{"vocab_size": 1024, "norm_place": "pre", "tie_embeddings": true, "beta1": 0.9, "lr_head": 0.00798, "train_tokens": 229500000}
Each number is 128 + 24 x the weight over the matrix's rms, rounded and kept within 0 to 255. Layers, rows and columns count from 0. Numbers have three digits each.

# layer 9 MLP up, 640x160, rms 0.0884, rows 430-473, columns 0-159
114123134128140137143105114089127140053142141140140125101126093118152124151127110174137108107110176143139112161082131149117128125151151132100117149136134122128118104131111151108108112126176151121150129119115161098126135118143126128157143136131118116157113123152073178132110160113149141141120126127170136114157121097159148147100130083135150140089106166071138124148148134144139147029149135168115133109124116117153117153128131143145127134118117113103089125126124109107133126091142100
053095112090120075133173110110155087145116143105113077099145099149159161145143146139110142121098126098165145141091105108150142112101116133080154116119106172149128080104103111134158128151111094129165156149107095079156126050113147093101119139122165124130077083169135136143145115153119138166132095149129161129145152115116198100145104111183210072155131087086126145140139158141134129116143160148118168106107129159137109142167132152130171142161151127124167143171144109109112116124172124
114117165115133118134142126148104137128126110132141107168143107118137163125141121121121125104137170138133114151139080141127121119104197109135141119145195147128105108112201192127098108141115133148144107130106124102137105128128100129126146139141159081107091129115120144133141145118128129139082119126132120128106095138128195099122116123133109125121152126145131143139104122135118132109138096099142122097134155111136113128128118122116127111133157127152124130132158075147150131115119151
097124118111153120115178117125097126145122178100105140141141111168126086128110141126100118115142128095100122136163128110127144148134150140100111101128092136156115145095125094110124119076115108191139131169136099140136120130135134130075111147118169102134120090162126118117114115153113099132137136113092109145154166144119179134182114142167088140110151106139149123116134139125128136131122127099068166097125160161106120097148120123107144158150172126200134162150160147151137087111139117
147108097116140163138124129131099110137134136097157116130123113154120090124120125148179101121137166142112151118136131131126119133144113141106131144161127151146098136131115132113149089133109138142104141121106153152107133151134098118105129119144127142118110080118128161112142151110101117105152129105137135134171116099134165104087132132147105119109102108119141117138143137136121117114134146143125162124119101157131143120130112120113141108118127131098099131157147110154142142142093087
130115127074093103135089116126133103156161116104133095119142126109144105097096159141116141073178125128155049142141102130161120139119104127157123135121153144147125117045162150108153089081113130098115150197162148062146117110140135125135152156164135123150097154144139152106131169166160082072109107113125150137141135097127134115099169145140161100131168127060141139136121142143147167123130121165136128123135136126136146138152082099128167105107127114153149113157128117097158171111155119
152151217144140122119139108121097100087094129119074126141143119076117146100101106149155129113112138092133083135201120118133165130156118110049138066148143146132136161128108116091206112151092140131168135108115139086153142115136159133085121135133165070139150146173073139131131170156099138181127109185169156158111089109079136124116150081101146075142143154092101122119171138125074136145157146121159149145100149136062098111168116200125147098117111108122113128084180111144169157116139172
145138117115130170105122119164118104137127121098106109116095112158166138102123148160146117152154125120118119126097122079108122137165103151110136157134150187129138096126131134141093145104143121103107124127104136151146161129118123108126146124128145164066120061136107136121109105139103130136122118161148132136145121100130184146122139092131133102146125100159142164137131137151118170143115112121089126087116175167126134131117091147116138092170170119111130175129161126152122146130099136
167129130120122118082128112125160146125125147139098125101133115135107128084135135138135174115121162089127134150134138116124171106213124120136122105145131151121115091127135119096129075087123099102165116143115139133124113136138116134140150124179158102114081151157105160128135114112127088153134144142135143101121166118148197122132141135152109105114094118113122143108114133140107160088116114125110146108136127140109110142149137146148114149118167145095136151130152107171109114129110109
108101095126165133129086121143141119144105129149107127115130151122098129091080105113081141144121090161106159136124121125139153148125112160102122167123132174135115106139119080136132113146131102141164122143146130114137147119149122134123100139156139113132113130128111130140144128139137124136138123120174147098140152128134163132163103125139160164111137144117147106116145139135088190084147110108138119092105103151130133140108126141133129173145148120124123128122120088143132127104117143
119103162122111172057124100098185123158097125125116143123170123088138114115099082121138168097134119170131142154114134118088147162081132115117139133125142134145097137117081123112141105132169136147094119171088103079122117125108134138082096130132208091074133135148140145145176131133128137155093136150132155105108131132182179080121111131118141149117118126131137116123168124164106122127162126146155148133138107096190139118159096120170123118124123097124082119100127122139162121123107107
085130128122160151144150114107154117108158123128091090153123093119141128181111129114156095131087119131115111130171137144137126110154097122136137126140125115159123120157123122158133101101152122141107111157145155140125145123055131136140113141094141159139121109129110143116159100131129123187124096140164126157121163140131154112158106101144142121146136079111152099104144123150115125126103107144141129137121149157138125126129115124145158107131119127078140154130115123166111123124109136
119137078089132173091086115134151139121114119120110171172151117158124068152145131166090132113168120119142090144145108133140118150159132126136144102131170106121128134105158061156103106119099124125113078165126078148118153092140158138134161156134146115124092132137142141052137145156062109146149082103142138183128182129113140112091138147114143115085087064091149159201151136148067196119129074130077101113155151138123127112171130103097124152092095098137121181141175122111127163137168141
096089110086116139080178117078135122127113064122121130133149113088126065187116104128134150074164131168158130128125093141140121201115173127119144143163182115117155142133166105129152131092122140132139088151138115111156132102087126124112154146125163121143139084139115130089153115129120151115134122140174179126129110117122141145128157122121153139129142128123088107142128136141080116104118073109108147123150115105143108159180122105132116173143082078123162135139121117159121164103183141
126095104118126128121115115093148131082146128124168134140131120147138116154100092126129123144117111155155117127150128118146139139141177124108135118156116117113172129129140096131136133136102136129080149128154136080132148148112128121134093131103143100135097130136104096123129129180082171129148123137119141167115095153156096139133136105159131086086116124144127111152136140154120112148145133126133138125144181123115137171122134129090116113148109105113115147127124075134139127112135162
097112131092096103097158097138149151099147132128136100087142165097133138144102090140219095086159107169125157147137125113133117139154155120106143120137141090106125093125097092103132117094163138138114159157117101107124132127108129104113106115095164124130115125149132111115130164141126127136132090151117152113144139147140156134137169080122164123141076142104126160136129131124176101137141136189117170121090106095172159153129125149130134137145106110114136163121116151135224129165129132
144105084081138172104087129136115114115126153148134108131135103130145097167048129146161134102143146134143121145124066135100128156114135110131158163137140083091144080106094139104148158130107117136125177135173142120143164161111097130140087156158161133146133098116128135146117111129106130116127138154139171116090191127118147179128148092180110076166109131158133131141120127139057147122140135140082127110124095126135118155141112152092116132122152097181157100158125130123134128112122099
092147130125142160126135097134137119152123136110173113130162093133127103132128095128092087092153176175112166182070104132164135127149105142082137109066101135132125124151129118138124112136163117150147160097165132099106079090109162116157113123131133111128151156142082158133122109137114132173057126130123126121108117159116157072141116155169085153115179131075131095117192118175109173124140097171096135121113143154162108108112142167110132121153142132124144134150115119106137142130178114
136130145117124138107120107109125136141121116121119127095126125141130138132129120151134117108140139112127140135149126113154142146151128129123134137149129117156124124127142117130133129131110124148128128119146134121119123118121093133107117139148109125129127100138111143110134130162122128137136134143144130143110122132151143132140113131124105115128132142119145095121136143133117142127137105126131128143130159135133114109130126102156126124149140113110113119148142132134155165116135125
128129152118144123127135104117107114126093162116135180127112117105170139117096147116132075123132097132124132135153099129115144137122084162127133124082158138143130137105143089088160090084114130132143119112106095108084150115126151131113078132127122132128158135143119143123153113115132145125105135156129107146159121123175172196089125138132112149127128121113168163141156149126099136116152126124137149068149119122141104113141093099140146128162181113146135138170126084124142144070141142
100140161134135157135109113184116133118139124103149129135131126108124144132085075143123134087127147124157099085130127126115146140157118178114118126096154114115136115132098108147121112130112103138108150153125090101150138162122129137108142151153099134135104120148096131106082123173123145121092073147121133084148125087123161144141118134141136140138105142104167169135136140151162151096137124127092102150082104104112110133115127190084113129167104143080146097179115098112178112097180152
043094132090156099128175094086096108133151150127142102141128123132182093153148130128179142165144148120122134159090150132184166164124140148062117079117142146123105115140164100081180090099141160152130124155142171138163120088141125133128069138113162156113136114208111138150054125160107068122129055115121136116123120108127137149103190094133104131135143110127131122168111141120151118083128127135151169109134130112177156112170116105153163105102157078151118127105155169133105149083125156
121119146096218092116127123130148087125126170136107054131132123149130180090172078167140138135166175132141162106114124137131133146135095124082141115138148123131136127099132109134125121119142120112122085143109115132118127107132120168147088170124146094113108157156110116161124108124109146106089122153148141105095203124149137121128146123146141154132131115150116140118125176134130150132116104102113139084124153099088099102174165165135122123114095132115099114137145130167127137059109113
134149143131127151101134107084129129127140114091139092133142085097093158098132098153191122069129126149151106129127136188191130136109146081107118138115169134097147116128106117079204157127130131127132163120123131107104109137138108134131128126145136110099121165165138157091125118140129066146128092103163158068106162115130177128119142126130140126084149113119133122158117163134143157122156101137127133171123085154173101163140130146059144114131119162108145124163152144098113111119085131
122125149126137171104116132121152128133151141118118138192115120136112140124128099138123127073131183146117135136123113130117119128102150145127139097140137120139127120112154145109112102149166092125125111152098136130117106108113130111143125130142131131144100096129104144133145128151138098142132107137121130130145112090152115122104091134144139140131098149133154116141137139141109119138148118141111133101127131151135128169124126139144129132101090107108134137144106109117118149100162125
072130097133142176152103105158124125106113105106152117144129118154104130172131117118114111081128140119129152134129113160134151132124142122121160155109123117147145103129127109112140110157111133168156154152095145129127117092135116106133139132158146142110108134125149127120130110143152122131157064097155113106114155106144176099152110122134155110115139157107134118163126131130111127098139122118138138115095119114183128142129106151121145113159121123103109126154094120134142126141156108
076121134116159158167081120130137126099158138141112101136139134169116098138082109179112087119111185136126146126140126108098146152120152116109122141075125102186107139125101138118137063106152131169115115132088163115122173141097152108116119165130140127131072123116138168127122156139163176148126085105120116142131131071152106113131114181109106139097106108128162160166148117146146138093115096136140160117121166139139140122135130158106131074137096138067128140115083128147139151143122111
125067100107163158107161128148118121144127132081121128171132126084134112113153119167093174106130165146123121117137142099116125166153164119137115076137112133143142104149138090129127149102181096174141090184074169168101129139157117114117117137102138110090161072146077134120101156136116104146139115122145144097084108109142132144150142109148142135084157135168135122155124127140119106136145089126131123133122163144136145165117105142118100135108118151120090191100136124148137173094077180
127077120087156125109097114119129105067186119121130107066130139154128140129112125132086115112112151165107158158121131163125130126112116107105140136126137147161148111151139121125134085159146124133142188118144143137136125110116126155151096130123152140165093113113092141155124150144116120148169116116129125154130106147153112148147117097143141125129088097140140145130137128134143153078102119159153156088102154160117165165129150137119117101123103106113138154091123115157122133081121171
164136105132116103104115126139131123199165142136137143113158119138099109099091134138148108097145141121118146121121102073122147128132121115127125138128131157159118108097056115098097144138173112128116081168119097118156154141124161118101120137128126104147115111135124150118098111139126129139110137101150154121111138067113131123166168129136109136160107124134155144156117122154063146116091095124098107098121153183112123131160111159106137145133123044132134163158122087156124147127177130
110146131130179118113128124114109098121134139127101118126114134104149114102137069135142157121132119124130133135141108122130124117138109144103195062129182133108128070101158118147142093116133159130143157118104145135135158116141122131127150128181151095075117146135101132104127168112075148155086116130189152097153130134133161134122126064102132091112101134095170152157147211112116127099129139109123139163104121111111089147150143166125107144130120173102107119139174101173159131075131142
140133154103144122123099105057117094095149131116101103176140125101116132154129135134128147101124110128133163117149146152124125118164130138132137124163119133138154178149132137138146165117111074157092134105158132138118112120143117141076060133112147148149129072124121134131180157165116149168170110149108096131120062144102113109154132097158204090143093152144116125126138139135135171118137066129113172068097132130153102117128120142131182137127075133136147148142163100186175139128094147
121115116100124101097137110078155112097113148152077138119137141147181124139114122135116120130077143136149129133118106088134133137123106127095131126119179145156146111131101074101125118111112089111122113122148060161141157078170137119110155166147129122113110165138137118169176110110130105145118134169127116125183172114157132147138146088131123167129062100095132130130127148140151137115141131104147177100121117093141109113142120119127171142112099134117153159101163133152104112145125109
152097075109145140118173111151128099101132113107121128128138101082139108120158111131150132126141101119159097122134140136192115151131119146093153078132133102158121135113117126132183122089145135147111106158089169107120096138128136111094113153142168137089148103133111120098125132167104065141096059129140147131074091132067135108158209097155140097130202111125131141131148156119139136171158111143107114114125188145131121124166146173125158183073114131113142155107161119133155170150120169
157143117140117132117122098121119089149114109117138154118135120175111181105100123143131106127166105139171110119127078066129131106130108095095161102122158171107098135057149128127212062109122123127086107113129113100144118103120141134081107136171175080165148162115133117109105113123140166150092151172124195150102154098067168164155148122139111101138145130147120149159127119147138110101161102150053107153145172149113092107159139138149120139137137109138131136153131085131182131104167160
137134134109135120104155116093158123143141146133133119153120133111157141138165132123134095099121140160132131116158098135125124133114121159121163111101140107097113074133140154142130094104120148127114172154106146159137135126082131161098123130128150146082125123138145170130125102186076139112142127119143140118163129119107137108135127124128093143172093113144140110119108133146147119147127113123126128106122106153108095116137122140147102124108156138133123129132127123113146138134139146
085111109137103149121195111125152127072121143097125119120157139110136096131104122161118176107130149147148125136100110127104119140171170103112128102130096116176141090113141106149116137115153109134099112142180091143135139151127146113127111128133139141078135118150129114116115151106160127164088124127168162103126113160152122116130105130154148153142128078102134177131155096177085174132146125161120123135095154125136130045129116114130103108132130079077126145098138094165145169116137119
104131146121106144140116117134112129127138102109147125109139120159145132150115119125095146117146174124122148133075115153135135120105110111127131145133130135134156141123083141126111120149169080118141106140146132107149125147127128120132130124155139129150119140109127106069145148148114107122127108100134155118119112125126130137145146146153148103071111114105135143141178139135133135101119098121159140102126157144147147136144113128112113112173145112138150117120111099153134133127136127
134160128129154133130094128155119128102144147125096144127123118173089091131122128183110119138119159120106099117133125125164125137144164128140144144122098100148084137125139118155116124115168098162150101107087159122110155132116163144138142145098121088138100138136098185097090133140125081149137137120106121130108125098112119132112133164125129122088112081132173099160142140142142143107118117116103126118147137194116104105109128146107148096097154146107118148088147101155110118108128179
144146154141095169113124112107101098137134111136138109119110113159123121157095140121142157127119128115145091109136100118145131134117149140124118102150124127137087113092066136117127118137161149123130129133058121154127128152137159132135102122136122111106121127131130147117169123155129129144147137108138142115162142100107135123086159122132100114120152140109148126153136114141119129154163133152103150106131180148102126122134114144149136129115127148125106094176170151121137129133137079
164114114095123153130155107139104118137155127130157131141140096144151140108110113137091152124150148135108134156166122135109137178113108135092102102158184144095139101129148150112124097188148109131132118167091145130099149091162116125122142142116187133133095086138137124149166118171111123122111113164127152090096143099112203182135134100138136099100125108149097143141103142147053145144120088125115119077124145119099135155161139143101100142095113121101143140137147065162159139126119145
080097151101124135134193109094123104102143150149119074132154098116123119129165156160141165133129143120136130102126124120145155121145127094153108073112142158146120167135153091107160144118120104120153115138122138177145136088169172149142114137133102114086071090169105152084128121159102081138133078125163154149135144152150121115133169130114162099089121133156157111118092185124105133127114102175160161124152116160103141146185142131121124164123115151093133140124122142110099162055123118
132151134146100138157170107121135088155199121121161122120120086123165143092145115151143106133126121131152087145171122122130145171131113128113128121173163172124169137142160144128094137161146099129101131109079135098125128092160136115112118147111145115094059115125108148113122109131122136144122120100152132132114128127122152165112122098154166118127143127167128170147095138140080137142154056154142162079134155119086121151164136157158121133078154100087109134118091090121169106083119135
143076081106143095146117113147114104109182139123105089177122115157162097161118159145145124159155159145160119142149087125208149126140118119110157154096154162119114082126147123123150132153115153138190154146133112142136125101109115110152136130102124117127114123131099122127128113127107150135144121118138163067100175137113128076149155089165066125136124094138151079117131140139132155142098104148123102130125120144120147155131136134094140144110158144133087138110142097123098135147111117
# layer 9 MLP down (transposed), 640x160, rms 0.0743, rows 430-473, columns 0-159
119085136134152115069125154119129148143139104093164143110132138099123095150115168152129157147144134166134116116134138161139104156155147128183139143103091157125095146127114106129128117122121094124141139107152058131098119151130118144117105071100133112122127177169143121148097108104111136103151129093140124130145135137133117120139152163143093108146111095126163131114129133107117177183131105125131163100130124198094115137135120168115139111094128117106149134131118143121087124140111110
183141181120169152156115153153151103160151148085092103112133118114137171136118085180094120147121087143080128123123152179100212130143120119106162171110110090076157160125112127099118127071100070148060124095087158185123126200168171183114174143145091105123144147125158139141128148114132142123135117109119153169117157106147130127141122154118075156100122104154126121156124107133100091118121075145112119144126058148143162106146117129096114080152140101102161134084112148137102111146153050
126126098120150121099108074146167117159140123111109155123148124131110117119120108093146107154097125131151164140139122155132114147128133123122129141125092067110122143124130091120142149146093088136089158144150118114150137123100107111118116152121107107138126125121110116125117118138156128118155140129126132133129147118128112108128134134156148150143096153152156113128123162133138125158133159173154127155145138136144100118090110128134120134157111127076143109119141151149124137152120141
182104147115145092111138148118148155123088148110114111157146172148095127160131150125132113174139153107127136144069159148147105123155117135119121093138133130169129134153153113110103135151129140138131067116117162121097160155136138108125132141110150088111109145096105105121123159121162122118110122155142128127126119122146096100140111096098181098144134106105136114088116103153104133119130136164112126168128151130115132138107164152131124116134135137109046136152139109088144104117145134
146159127125136105122121126114114144134158105122115134162119157145138127097117141112132133135119072153116144111118154119133135121135143128115114102123107125110156143116137119108115146122103129152136127097111149115136096107108128124151177161112108139116111139135129141152107096126122094113144119120133170134125139097118108147131110152122142155166127165153125108099136141142146107140142127113130121137127125129120106100133149120146123130155104126128104143122117126112105126138137170
128125103105143187174186125138176116143138145103106124160107099150142155112128112147170163097149191140154096102106121104104109096136093127062125142154129110106126091107108089147132160105163141094171130172134116097132068101133120143121104161101103121146119092122142107116139137144096164097184140101122137149153138126132135107157157154100162071123160143152160122167164167155130101107111163171077068151108131117138128110120129113121127113168128101170141112139141111114110053144086103
123167102147144186142113113194082180117163126129153168107149089134129130137117159161160083130115149111057114146134112125116120082142101169121143140098133088137114111114125195156097122102161141180140113147134164126118130117171151141121096090126109106116095132114168123072129151091131181086097178093140141186131145086129091117168159116087094126112093167090096097186103177071189114145146084127127110134103164096154121121113137152144096140099119130069116068107090159150168123141132189
094141131190101112107106102127143101108133116137153118126105142117084145087126129149116159081148100130117185140125145146155139142123137127073116143100119120133147146092130129152127164118115154114170135105119094131134105135110154103153129155129115155139115126146140161117130168135141142155121136139098108140120174149102105104168105104152175132134085138125153112125166119123135085144109142111136114154083100148128116125115136120090114161117114138128104105133157127106118156122154132
149150133138096140164129125129093093143149139114133096150126137130172092153094154104145122104122114167143127153133148090104110103111167148146171103130109111115130134114138134151100122109149123120139138130143134089149119141141103155112121122079173132115120112150144139141145124118146165118135088085152150165142144109162129130151120097131134137089126147112111110102112173103134135203124135112150130159146134116133171113140113101097103085109120113103115134144113102123121108126133120
101132117139105141124127152110151149143159157118129155112115097167148146134135139110154127096135129099085128145136142134136146142163107118133139114132105134120108144121130125098143130140105118135138126107155101103141118117104148123113118112095101149120128104140153101152117131120124120127156120127121101165102106121142112129102121141111104136114148132122150120127100145107137135159160127127119126136135145118140106104132119123113135115119149136168128099141155122148143150140118133
114188115132111074092198131145141159081111127157151136160147149155129119115165079125144103148152157108100117161151139149181088095195166142114115112117142143115180105137133113143092134121146159138110132133089143160123096147129140126125122126113109165138100142121136119118107122122085102149103125117112077131143125094106115078096096098148125069108153170093105126119164125109093134144119134137120150099168125105109148183070151137099107161132144095102183164153169130113121137181126132
108130128135119132161106104143103122159143150128141149134134107125123112108109129120114154149127125129121125160153121110140145142138098155115136127111132157130095103124122162098154133131116172137112150141134116101154158107122104113125113133105141107115125130171110107151128133112141123111095149124117117130122127090128103123155150149113174111131116157130139130132101146129134148100114162156146110113124097125112157128142136116134120077138094148123101128118126146084142166115155150
172135145122114114129095137070124120132137159117146117112168073135141113111112181139153156120167100146183118126115100135093133115139120104172139125149123087046114129108129105134178111150121183043114101106134128140137184139145115184116113141149155123105165125080133138119110196141134135100110120163149175105110083147110160057071071171140119142121137089112154128167093127138138123116144146113134084167153149163150168144136113065091099108093146125111122156152137123139118111158121125
134077143121122149086158162146109123151092128135153147096119148168144130121157153089143137115118120137140076124139104131103098105116121106158146133107124112108114116133143131156146154149136166101096134118163114107108149102062109150105105141103157110108115131116132100161139158130162127122093102131143175084132129093119120122125115144116134143134172148099140106130132136147124099155182075128136159161123141117127170155148099081147156134145121132146118148138127106088126128124138136
134132118107145138128122166098116147121136119093150142098147121116137125122143113125127122142120149130147143147136119118156103056126151102107142105134168132118131128127132132138144130108143128109145120126123123151105127095093129101134139096085131131113126101104136167124109135126140100157123106118137132149157131127121094142115153120138140151135111140136086126155130122096140165114118163108127092132130157112130125123142129154137159122117137161162142130116102164099103150158122147
157088134120172125141130144119113151152128150092157091118094150121124091131142134105129153146113136095102167086093165143110127105155127076138081147157152124128143148145144163105117167140094137147115089109131179145150112168093198158107126119128127103134116133148131164139156134155131141131088160134111167131094164172106051111115146090119125105132101118149151158122096082113130165136132086084126158125139142115091104109154123133137131138139079084149151101112143131160105126138103145
140160152119162105112129144120127116139156144128136114120090164116108127133131161092081103125130077151158134116097119090130138158141118075140103153130145133155119125129140066147136092115117129126174101148109090139140161134124166117134115135105093131098089133118087112082151170158154150103134131095117145131154150135114135115135057143056178156136155107160108127120143147138160118133147118114171110134164189150099150118106148123109119138106096135108133148103159104163200154121127129
120139106123147100145141091078109137137169121153125175106124138092093168125140116101099192091146139142121116126121151106099113117127154158150154114153163150139103117097120083166174144153117117141082113130148153145125170171101123121109102154145127130085067091153119145121104117126119148123104147157102113119138154118164076164108150122153102156172131124177099133140137108115051126112123112121117124133156129126087145120093075142140170134171113133148142196075132149143091141122138091
131132114129151128110124255137113128145132127137113156156126104137119123108119137130134136123097104165150139139129136127127121109142130125146125128112106124106127145126132114142104134123098127119130122141121128109138126109116120119157136119103132139147117135129132079132114144126135128104118126133126133130125150118137118141128123144124160132139122133153133136110103113083117100145134135129137110142126120119133117150117134146128143110128132154123146122112099125124120114127127137
128133157125131120103151143131181145128177101124106089156140129108150132147072095154156142115075164145158125110123155125147102133124136096130107134137122077133144119129113144171088168134133162158145147116084134144100126102125114115120142125087112140143142149152097129117109147126113117114105082149095144134142180093130092085126100136093151146134136128132130084135134090128127148139181171169142131174113115083128125149107186083107105116143114114116127145130112159154116111151096141
160124143167113088132136113161164143167149091108131115121072136112113110152142177109158135131144143128124136081138165148157140113124135108151116154113091201075121168142144112096117117151113136133136115160112130148115124103164184108056100133104105109152130124138147132118122120143129125176152128147109141152123103164107139132077149138137084089128102103143138092120115117126082125138109150130141116138139131117132096125118090166163171121092119150153171092110104156157078136129116127
133139097120126175132143116123177110128137104089091119142069072143152122210151106160062131074070168136168111054127152150202103129120124105190096127124154185101097169129136137128123119149145070136086094123178070105129168125064107102105106211133179088157090075092105116112104107136101072084141105142149114159133131131100089124067136131171128145121097157157178133131142106216169103111143097112193133162137133151157115136154122170158163094074104137162117105153128115103146195167124153
109088108139073108172141096148167124083084108152102144175138152153171116148134133130123138100095107152147118104112145112123135153146192099122095122121137142133146130093138154132168117104110106133136146144126123118162144130167136127121142088124122135156088119132156110143160127122124107155167116124111076202149127144137173138140087169139131101131148148055123096153131136163102091161099117103120109171088080155142116110120119148102102085143140105096165103151138110124164087128119150
153147166107145111100171095156146124149093146138181124121117128085135142079112115160135083116125113103170125123131133159189081145131121125104131146139130110116147147123120099140108104144147158138137143154158127124110062152128082089170114140124128113150127106108125129150150157167143113142167098124129092108130128136112164094127117095110114151119116121161129115100164142136166092148097126101072142123132111106141122138138101109111157069135160115138163121148165162129130106113121126
109122136135100113138117161125091139112126132132106123130123150126147111113161147118131143117106080116135115111113137155114113117152114119141107148149144137128132139164161125135130142111130141114124107135153111135127137147120147144137142117111132106113137123131134103155142130133128120117125156121105107163104149166126152113137149128111126090116139133101126144102138119128142120162132147108131103147131127131116130125130135126121122120123119128115144137147115136102141102125127110
157094148139153126116091138119112168124099165150135089083146158148137112135103111120135148128133121124128143120105140113086109100128148136104124139153128120128097133131130128143134135113148124107158141109147113143130130145142141155109076116125144109141121143108131112144137130096126160139155154157140111139130138133098133126119116146129120107149117109141145138145104117127156114130133132137111144112125103144120109115140148185122124127137119124165118079127116115138143114112122136
153137092132103108127125115089184132107127122120107170175116141178083156103118129157116155161113130146135148117144138108137132088119116110168132156137129135132080112104123124141140139127141144138119130146148085144150161125150098150139100143131164125108152111103141070111159133140120091101125129101144108073139082112092135144135123131118120152096161124126120138127111136141149152124123151131073091153146101129145134085179132161159151126118109138132105106157083162114172115106107155
115137149133169105109130088112139111105100158121102111129106173107152153141137131113137105105106138078140165186155139091141146096134113130129134130065136105136160105133145138124107117105125146077162146132178097085137103130124120099132130129137112150146130185130096177130149105121128178130118113148126116135111114108140106133172106133107163133155147135099101118110117116157141159106101169131116187107134129091124060129146130109141133156163135143122119148126135105114152090136109157
119135135127080130076131099140131131164147127162118123140106125149168143075134186106140119124111119135116106144122139132073111133147153134138122139138137129093114127109142145146141096136131109160088097183156146073138141113118116064120157143120111125147118106136125126146141136129120142113125148112167113154111127103143133081117128120153122146125137126149129123131105102142106137133166115139131128190165139124135106162144108135104092138131087122115146152134100145124128112162135136
100145159160104106102120184119139152090098133092146144115153123117117112112126119140128126130147123128107114126125148123173113091160125162161132121138123123174111107136119119125122118119126082128138152089127158165108144119115086114110109105136116115157116134147120120062120148136119138153094153135148118115147127150144123140137126109099125172124093122139113157137096122125198159151120109122089140144110095105155143134131177145155150150127135134118158120114107145135138140101120085
143119121191109129134132147143119117150077111120095135077151118154112148108119146168142160146115135120083143134106114142077152124137165161166127146112060132124093117147123117100090104166199088142163160137132069109138092083139130087107179128143119113167154114139159110132105109142125142128136146110115131165135155149143174110106172148128149139105160099089175115108107098084156151121138099107112151144123110127112153094145134109156102121144153140115155132137112123102072100174122149
072122125165087114075146122156154135105116149110168115109132114123147087137116102156160101129108165085186126107136111086135156152116138164159141172098137106112121134143116156147135168120128118170127116137113111109146144124130155126129133095136089116155125119134099085141123105137160124112089176134131065144117097109145122127130154175151137104122127127094102150133159141126108101140130128143078108140125121149139119125153170133087204093169121160149177095146094103125113102144111094
136103132143148129124150111144100129128136160080142130147141113094078129142118109200135125171131133110145152131121131084107092142143130151113116143096120116095116116143153110142127124141091148166172102126127116102132083126107149100174111118140098142133144109122117107151108079161103140130116105085157102149131095105167140090155134133149135118089119123128099102140133150163102092139144153137098099127133093153134169123119155103162133138165143160145125111150117138126176164102130143
115107160094139128120113047133132105168147196112115126115096085121137084173094115136141127164112151107053129164067147142141152071139118106100099192106051114080134141125132107117101131117143132144126121130133078114134144109074142179179147151088152165113144158149067169125145159108098162160114107126132098115096171132159136102103086157160132135098131101115214110152117109156144090143139131187146160096094103132124181152165141113134175109154169124146083158096131113167101152157154158
103176103112111105113171086154118099130136113075128090083125122117095134112067142160112140139119159107116150097132138105112139168159162114126135160104118134134129156161109118110125145134154163158125188088152112167106088101107122110124099122159110161142175125128103189089121166130120117104123115153109147126104166157156153132118086117165093131120159138115124064136093105146126131132115114118132184170148101080144062136122150177142143112122148128127186161173139103125108139150133094
109149103111139131122107139113138133160136143115116145107132117095142119115109150149151160122133109132127126133121124138156115134123124136097099129119114140151097163122131126148139136119095099128137123124132128108148154104115133121138101136169167163142133126164152086127118099127166116106088159110149135116104123118150130124159103125119143145144148134131113157106126132131154164122146140128103125151115109140123121108135126124133119116153102147122117113108119170127129101107115120
147105136123112118149108103135130142108098160134126127125071142112139185114142127157083133081137104059094183183146110123130140122150145126160149153105127158123138106147129139118089105127102123107129152142141103087129096129147117092101123101135126108145142158135123139126150153146102173112177097082145116123110153129179125125129128128172156110126166124133173109122130104132142084127102116141150135151137104087161115124096119132127163111156152158138133134128114133144129052140096130
138129138110132123106124255142132136128129102129113128096124105114122152135136132129111132137153139114120126116111104106119124136136115142107124122114148197130131106102115133125141140122124122096135115123119127130129159140106119118121113072106133116142136133132109123126139134133146112117121130133122145123140135115132145146134113118141128140129105173095135127125152104085146129125122110105124134141142130148144114136150133124114137129143124137126119101152148132132127150110127135
101133121110108134123129152104148114148164127103146107091153162114182167128125130096152073156116106136117133129137124148145108110124054093139134107107156141141149122135098166115156126142109132128099146120121117126166134134149119129092110123145115118146113131129143093185160091118130124114110135138139177128140110118125154186113118117126132147105145164112074105145103129063174101106105126111095115124158144129157140189137141108137161142141127095113124116146121118145160142136111093
117142139128164097141164137155123100105139142136117132174126106151113107081152115128122164101115097173127121157134144117142124129134117146102134106112101145122139155110148104134134149096089150162141111171116154079137118141133114140144128143101134131090157127112096110141099133094091108133152106137124110122103164118153094108132114149137156125141097157130132130116142175129119154136117107147126118120079121120141127129121163140138102127144126112118122122126093141106129140122162149
144155169104149122129111146108165144110132147109122140114145175077159142130086134136109101113126150074168162134132136069097134180159158150143096134143162129104105148120151134151127143142135089093092129113092143094088149113137152130119112147169119153160095094109142139123104154169128070137138134154127120093108126098143159126109101118133110136141115152181085123105162118152141138149120116099126115173156099107169135127086162145092093109164111130143128134098170118103144087160065120
153172139100158084135141107121156102129151098107151106114148165081194150120108127114103135100165109140159111146166103106148122112112164136146117156125088128121138134095134140152121130133108140127124192152150082075111116118076102125101136138106121153162131110132154118114152127107127106172118142118096132101104142159128170137059069132162159121138147160140115167152145107144103096120108157093123135142171146101097071133096168136166127150164126106119104141146144155087137184093122083
105061079081081094097131139105109133159136143122156101089148157087158152124115107183178149082127206094142149128129149146153128113153092132097098157118137128130146102102136091114098165078110122127117139150164110154132170122152112116095125123170127156150058154128115129127114144112112117128131116162097129105128134151155077146141127133141157125155112133139137138118143116142126133162120134127118128134146102089119140114109095124107177093127111165164130119160143129167136132130123113
083145101145136175135100150111127140128136114086120155079112141091136125142182108098126115135116130168126103155102144156063120132140135156108154130152133117113112163124090138104132122122159129136138121132118120102122083122140111190117104093150156122095115133110144111135123133117122115153148121118134100115086096124152109109118172133159119115158144151106161201154132096125156152136099132103144169120162165101113152133130146160178107111141098138085105151097090105133143134161132147